Part of a small language model's weights.
Size: 14 layers, width 64, 2 heads of 32 (1 for keys and values), MLP 256 quick GELU, vocabulary 1958, 0.762M parameters.
Architecture: LayerNorm before each block, rotary positions, tied embeddings.
Training: a variant of Muon for these matrices, 114M tokens, 6971 steps.
Each number is 128 + 32 x the weight over its row's rms, rounded and kept within 0 to 255. Layers, rows and columns count from 0. The size above them is the row's rms in percent of the matrix's.

# layer 5 MLP down, 64x256, rms 0.284, rows 0-48, columns 0-63
size [109 107 101  99 111  96 100 103 104  93 111 100  99 100  94 110  92 102 104 105 105 103  99  88 103  92  95  92  94 104  95  98 100  95  98  97 101 101 101  96  92 101  97  97 106  97 105 105  97]
[[ 70 129 139 143 140  86 110 111 179 215 153 132 187 130 164 129 100  90 117 102 140 144 172 113 132  86 154 173 181 153  74 151 100 164 100 133 137 119 118 169 202 151 176 157 167 199  78 115 106 129 153 109 138 118  89 106  97 131 147 151 138 167 127 131]
 [104 160 187 170 131 160 145 153 183  87  70 169 127 111 108 165  53 125 133 153 139 117 108  68 128 149 136 179  94  97 207 165 104  83  83 139 126 166  78 150 159 150 153  69 195 175 113 173 111 183 197 123 109 106 186 141  83 137 149 121 104 187 121 131]
 [109 103  75 135 125 125 119 132 109 139  96 114 146 157 153 150 153  93 130 125 199  94 101 186 119 106 138 124 121 152 159 226 100 138 112 163  92 116 102 116 182 163 128  84 136 130 118  80 157 122 151  76 148 136 155 133  99 120 104 166 159  90 172  88]
 [102 149  89 123 175 126 117 124 119 150  85 121 115 162 110  99 123  92 115  86 129 103 159 138 111 127 132 115 166 105  75 109 125  81 117 138 113 127 175 134 159 103 124  96 149 145 142 176 107  68  35 195 116 128 115  78  71 118 155 134 133  73 116 128]
 [144 111 155 124 154 134 117 124  68 120 143  94 165 104 157 150 114 106 110 105 113 187 149  77 142  76 113 150 167 173 124 140 146 103 167 130 112 142  89 112  30 142  91 130 115 136 177  98 133  73 138 141 126  90 102 131 139 155 110 160 118 110 144 113]
 [126 135 116 139  89 102 149 127 159 123 149 162 110  57 165 101 137 168 114 141 165 117  76 186  86 142 122  95 146 130 134 125 190 142 150 134 152 120 148  91 102  92 130 158  49 161 129 136 118 140 128 196  96 103 166 114 180 122 117 142 132 129 139 114]
 [149 111 143 101  78 146  83  90 125 117 136  44  61 121 128 126 176 123 110 121 123 126 100 124 106 138  53 154 182 113 111 109 181 131 140 146 116 117 160  94  93 114  60 110 136  81 102 153 125 145 117  85 152 103  82 160  91 166 109  66 137 164 130 153]
 [180 119 147 166 144 128 152  98 160 171 137 152 157 148 132 125  76 114 130 107  96 174 112 166 167 129 189  67 121 132  78 148  71 149  88 152 133 107 117 154 121 169  97 102  58 150 154 150 115 108 115 185 185  84 118 131  97 110 185 162 150 146 132 163]
 [153  71 102  72 162 115 158 163 129 110 131 203 132 139 180 213 121 135 124  61 106 102 154 134 117 126  77 152 121 149 112 159 137 134 174 151 113 153 115 177 151 124 155 182 127 141  67 130 197 114 114 117 101 210 153 151 151 134 130  79  92 129  80 107]
 [111 153 131 122 107  90 138 162  89 114 142 144 110 118 126 167 169 145 132 154 101 154 106 168 194 101 137 155 112  99 191 109  79 120 149 102 135 148 169 116 140  92 109 151  96 177  78 187  94 130 135 196 102  89 155  82 185 120 154 150 109 140 143 111]
 [119 126 187 135 159 160 164 152 153 137 113 121 108 144 114 137  93 139 185 171 165 105  77  87 130 121 127  79 128  92 156 138 100 160 113 120 153 147 158 205 161 140 211 141 137 146 127 167 103 105 187 106  83  90 159 129 201 130 102 136 125 122 114 101]
 [157 114  94 131 135  87 145 111 109 119 156 121 193 171 183  97 132 181 134 149 120 118 127 167 115 141 106 169 131 141 119 118 127 121 157 100 169 141 132 143 142 105 145 113 189 106 132  87 134 150 136 128 170 155 162 188  61 146  90  88 181 107 221 155]
 [133 131 129 160 101 151 124  70 152  79  71 109 110 129 157 130 162 127  73 183 159 160 198 166 120 195 124  81 126 142 113 153 142  55  26 126 181 119 170 150 141 139 131 124 155  97 108 150  90 202 159 162 127 159 134 128 110 102 178 141 102 146 187 102]
 [186 131 131  70 118 158  74 171 137 136 115  78 158 160 153  79  53 100 175 130 150 113 180 135 114 123 147 154 116 165 160 157 122 134  98 121 148 122 141  93  61 108 123 120 111 124  79 117 152 169 168 129 125 153 160 111 111 111 102 110 121 112 124 163]
 [100 187 148 142 137 112  72 138 176 178 110 127 159 170 194 133 110 129 103 180 122 159 112 143 115 147 182 156 109 172 125 145 145 121 137 158 115 126  95 122 108 124 126 160 158 115 132 124 115  93 112 107 176 113 144 100 120 152 141 188 142 171 150 110]
 [ 67 128 113  98 110 112  87 176 129 151  82 112 135  70 131 157 177 115 134 165  77 116  92 117 196 144 135 181 125 157 132 163 147 149 129  99  98 116 166 113 119  89 193 148  78 129 136  89 155  91  73 123  84 172 105 157 138  98  95 146 124 100 150 131]
 [170  95 159 151  95  96 147 124 137 187 124 176 108 182 130 137 123 140 178  21 134 104  83  84  92 118  82 118  88 134 143 110 138 166 119 155 170 148 122  79 156 123 133 112 142 125 186 159 145  76  99 101 178 131 119 138 141 190 142  90 149  69 170  82]
 [ 68  58 167 148 103 131 172 121  89 146 149  88 135  98 131 100 104 160 151 140  72  95  86 144 150 131 189 162 160 105 159 108 123 123 134 176 123 117  84 137 194 139 145 133  95 139 153 116 152 136 171 118 158 117 121 175 144 174 110 141 118 125 146 140]
 [130 143  64 100 171 142 163 146 126 119 166 147 107 113 115  99 107 117 101 154 130 137 141 166 151 155 121 151 149 150 143 109 142 115 165 134  73 156 180 153 156 128 172 150 112 117 141 165 104 146 109  85  57 197 192  98 123  57 152 163 220 125 109 105]
 [190 114 107 121 128 127 128 161 113 170 136 111 112 115 143 149  87 127  84 203  83  96 140 103 142 120 150  74 110  84 155 138  83 105 134 167 110  87 120 134  79 177 154 123  83  55 154 155  64 150 191 136 120 125  80 122  91  93 119 159 160 169 142 101]
 [162  79 107 154  92 149 101 134 112 120  93 148 143 154 100 168 133 165 136  65  98 161 101 140 177  64 143 146 126  76 118 170 144  93  81  70 113  99 150 101 120 101 140 157 146 119 171 131 145 140 157  70  73 165 128 151 142 113  82 202 189 133 148 126]
 [ 91 134 171 149 148 117  92 159 138 182  87 112 159 146 115 136 113 115 168 194 117 154 100 143 135 103  80 177  51  97  96 107  76 107 113 120 172 143 105 171 168  98 100 139 144 168 153 111 114 129 147  75 178  50  93 149 162 208 159 120 151 110 152 145]
 [128 159 127 168  76 156 132 165 120 170 126 153 123 156 114 164 119 141 124 103 153 168 139 115  90 121 105 128 117 125 134 118  46 125 119 155 155 111  92 202 125 152 140 124 147  98 134 129 121 141 112  80 112  89 122 142 159 115 154 109 121 149  85 135]
 [ 98 141 102 140 121 129 130 132  56 138 163 125 130 104 153  49 159 146 132 116 162 165 121  57  80 101 113 117 163  82  75  78 156 133 186 168 127 161  82 185 165 157 127 116 165 115  94 170 155 130 128  94 189 144  94  96 142 204 105 160 147 134 156 146]
 [177 176 129 158 164 170 147 145 178 170  96 165 150 124  86 114  84 169 122 177 104 173 134 139  90  82 156 140 136 140 111 143 128 136 158 157 119  70  89 100 100 146 154  36 163 141 128 120 155  74 135 144 139 107 134 120 146 140 185  92  48 125  88  91]
 [103 149 169 115 169 140  92 104  55  99 135 168 139  58  75  93 158 115 138 101 187 152 131 114 132 125 130 165 133 156 136 109 114 106 141 118 121 115 147 174 110 126 167  82 130 137 152 149 122 132  84 121 149 111 155  77 105 139 130  91 145  87  89 152]
 [ 73 122 163  83 132 129  97  95 204 166 160  74  56 138  93 149 163 129 199  91 127 130 136 110 153 123 146 128 140 100 121  90 174 122 170 118 114 106 167 120 152 104 109 132 112 122 143 129 136 164  77  63 119 104 133 138 138 134 131 133 158 189  93 182]
 [115  96  95 119  83 110 172  55 118 125 126  95 150 145 141 170 123  92 126 166 208 123 160 114 121 164  59 167 107  96  77 102  99 229 132 103  95  96 127 147 140 159 108 121  79 110 143  63  80 155 104 120  89 167 143 121 110 138 107 143 142 183  84 210]
 [113 145 137 129 129 185 122 123 153  81 161 160 169 136  92 144 158 112 123 109 160  87 185  75 140 140 144 105  80 142 152  92 140 141 145 132  81 130 102 105  83  82 102 130 128  91 167 180 139 149 104 117  78  94 126  90 134 121 131 169 103  95 153  69]
 [161 195 122  99  94 147 149 115 167 164 113 179 105  59 156 127 147  80 157 157 118 149 174 138 150  92 121 123 103 151 126 126  79 112 113 183 159 158 131 120 151 166 112 125 121 232 129 102 159 182 178 159 156 157 111 196 148 119 113 106  69 145 175 154]
 [149 104 133 113 121 105 129 178 120 131  74 160  97 117 136  92 123 114 115 137 124  75 102 140 205  94  89 184 116 172 145 176 193 136 104 154 138 122 129  92 137  97 111  79 129 124 104  73 143 186  78 118  92 165  82 128 116  82  88  99 141  85 100 135]
 [143 135  81  93 146 164 114 126 130  33 146 144 163 198 102 132 168 154  94 163 119 165 127 142 138 171 123 124 139  90 173 131 205 107 133 100 150 153 166 216 142 120 148 164 169 163  93  83 124 140 136  86 138 159 159  88 121 126 123 192 189 157 123 126]
 [ 97 148 184 134  99 113 131 121 100 125 144 195  55  67  54 149 149  65  79 124 107 130 113 118 122 102 131 122 171 100 113  54 165 157 106 146 104 157 150 106 157 148 135 130 140 154 149  82 141  73 122 104 126 138 121 137 169 136 148  99 144 180 157  69]
 [127 136 118 135 156 104 145 119 100  93  95 151  72 174 117  90 154 130  95  67  90  88 145 125 179 150 177  85  90 106 113 185 131 170 109  78 147 159 163  90 105  66  85 146 162 109 135 137 104 105 162 125 133 116 122  41 159 162 121 153 143 168  65 135]
 [143 147 164  97  90  55  60 135 153 178 185 158  69 137 128 133 172 146 127 171  66 131 122 142 158 183 118 110 158 182 147 165 132 166 165 117 128  86 185 107 103 153 105 122 148 149  63 140 130 149  96 158 128 127 125 105  78 110 165 124 123  77 145 101]
 [113 161 135 166 128 139 160 122 123  94 141 124 146 194 102  91 131 141 131 130 111 175 144  78 163 135 133 164 111 179 156 102 136  30 175 153 191  95 163 133 102  82 143  95 109 113 131 162 120 132 119 156 133 153 179  90  99  99 147  97 160 117 116 155]
 [161 109 110 138 114 141  85 106 109  78 157 148 173 103 147 143 110 156 106 147 151 116 138 121 100 100 131 116 113 123 133 105 147 119 198 200 168 159 113 121 153 191 127 151 163  99 185 134  52  51 143  77 114  89 102 186 140 125 170 132 128 140  69 114]
 [124 105 192  90 113 129 139  82  75 160 148 100 114 125 128  61 153 109 112 128  90 127 127 147 144  90 147  97 165 134  60 136 112 118 125  88 147 162 100 117 174  95 132  97 138 155 162  90 151 113 136 103 145  77 212 118 208 150  54  77 145 145 112 121]
 [111 150 109  76 184 133 125 142  89 129 180  75 108 149  68  68 168 112 157 104 137  90 148 131 182  78 123 136 158 148 118 162 134 151 112 125 124 135  66 160 108 158 100 144 158 148  87 139 134 134 110  94 142  98 136 150 106 163 141 165 175 107 140 127]
 [151 120 116 142  88 113  72 156 133 134 124  97  86  80 137 106 173 158 162  72 100 141 173 165  97 145 119 169 135 149 117 118 132  91 101 139  82 127 117 102 140 128 113 115 150 103 149  69 119 118 172 134 117  43 139 153 127 116 115 170  98 137 133 153]
 [131  84 102 110 153 167  73 123 184 153 116 147 135 112  86 136 142 144 145 121 193 131  91 166 122 136 122 123 140 182 134 166 134 179 167  81 114 183 132 129 115 105 154 113 132  86  88 118 160 180  73 166 143 158 151 115 172  92  69  87 123 139 150 182]
 [157  91 226 197 173 128 103 106  94  95 155 114 109 163 133 121  63 156 161 105 180 123  80  92  84 201 100 176 157  74 207 133 137 133 170 125 133 143 166 115 143 107  91 184 139  82 102 177 113 142  85 128 162 149  96 112 116 150 119 109 110 151 108  88]
 [143 141 166 175 130 119 156  77 151 172  58  99  95 100 142 120 135 143 109 152  94 113 167 107 187 179 144 105 145 145 113 125 106 151 107 141 125 104 155 135 156 164 110  94  71  63  43 158  94 128 134 183 145 132  80 131 183 104 117  96 156 127 146 175]
 [135 122 168 114 103 125  71 120 117 151 108  79 137 144 123 111 225 129 110 162 159 175  87  85 149  83 118  26  85  96 135 130 128 151 158 148 122 102 125  74 157  97 140 109 168 188 177 122 163 184 161 163 158  99 137 111 137  98 109  76  47 233 132 117]
 [ 89 170 116 118  73 151 150 123 143  71  98  90 162 133 162 154 145 156 147 118 170  72 135 163 158 159  88 123 149  88 116 133 176 123  88 117  65  91 130 128  67  93 152 126 101 139 149 138 180 112 128 109  87 107 117 115 130 121 120 130 126 105 114  70]
 [ 75 160 162  94 155 109 197 114 142  94 109 135 160 109  88 134 124  81 121  93 127 145  77 130 185 111 118  62 124  81  79 151 150 173 145 108 143 117 131 107 112 118 131 108 133  93  86  66 112 127 125 187 163 141  48 143 107 144 132 113  95  74  98 102]
 [139 122  90  56 118 150 155 146 117  87 206 140 122 147 125 104 194 119 153 131 153 182 138 114  90 162 157 131  99 134 127 103 129 127 120 165 106 107 118 123  79 165 122 186 172 135 154  87 118  87 143 125  86 143 116 173 196 141  73 122 147 188 110 125]
 [ 93 105  77 155 119  96 143 151 126 117 145 135 149 139  31 139 112  84 144 117 122 103 158 173 121 153  93 161 117 109 132  99 153 161  98 123 175 113 123 155 151 150 170 118  80 171  26 185 148 115 105 159 159 144 152  65 129  83 173 169 106 153 149 100]
 [121 169 104 120  86 125 192 136 148 108 136  80 146 128 127 184 110 127 127 153 105 129 121 127 140 105 108 129 127 171  87 125 182 122 143 143 116 152  59 107 138 128 107  88 173 133 106 152 134 129 106 208 144 109 104 161 108 139 141 100 114  68 126 195]]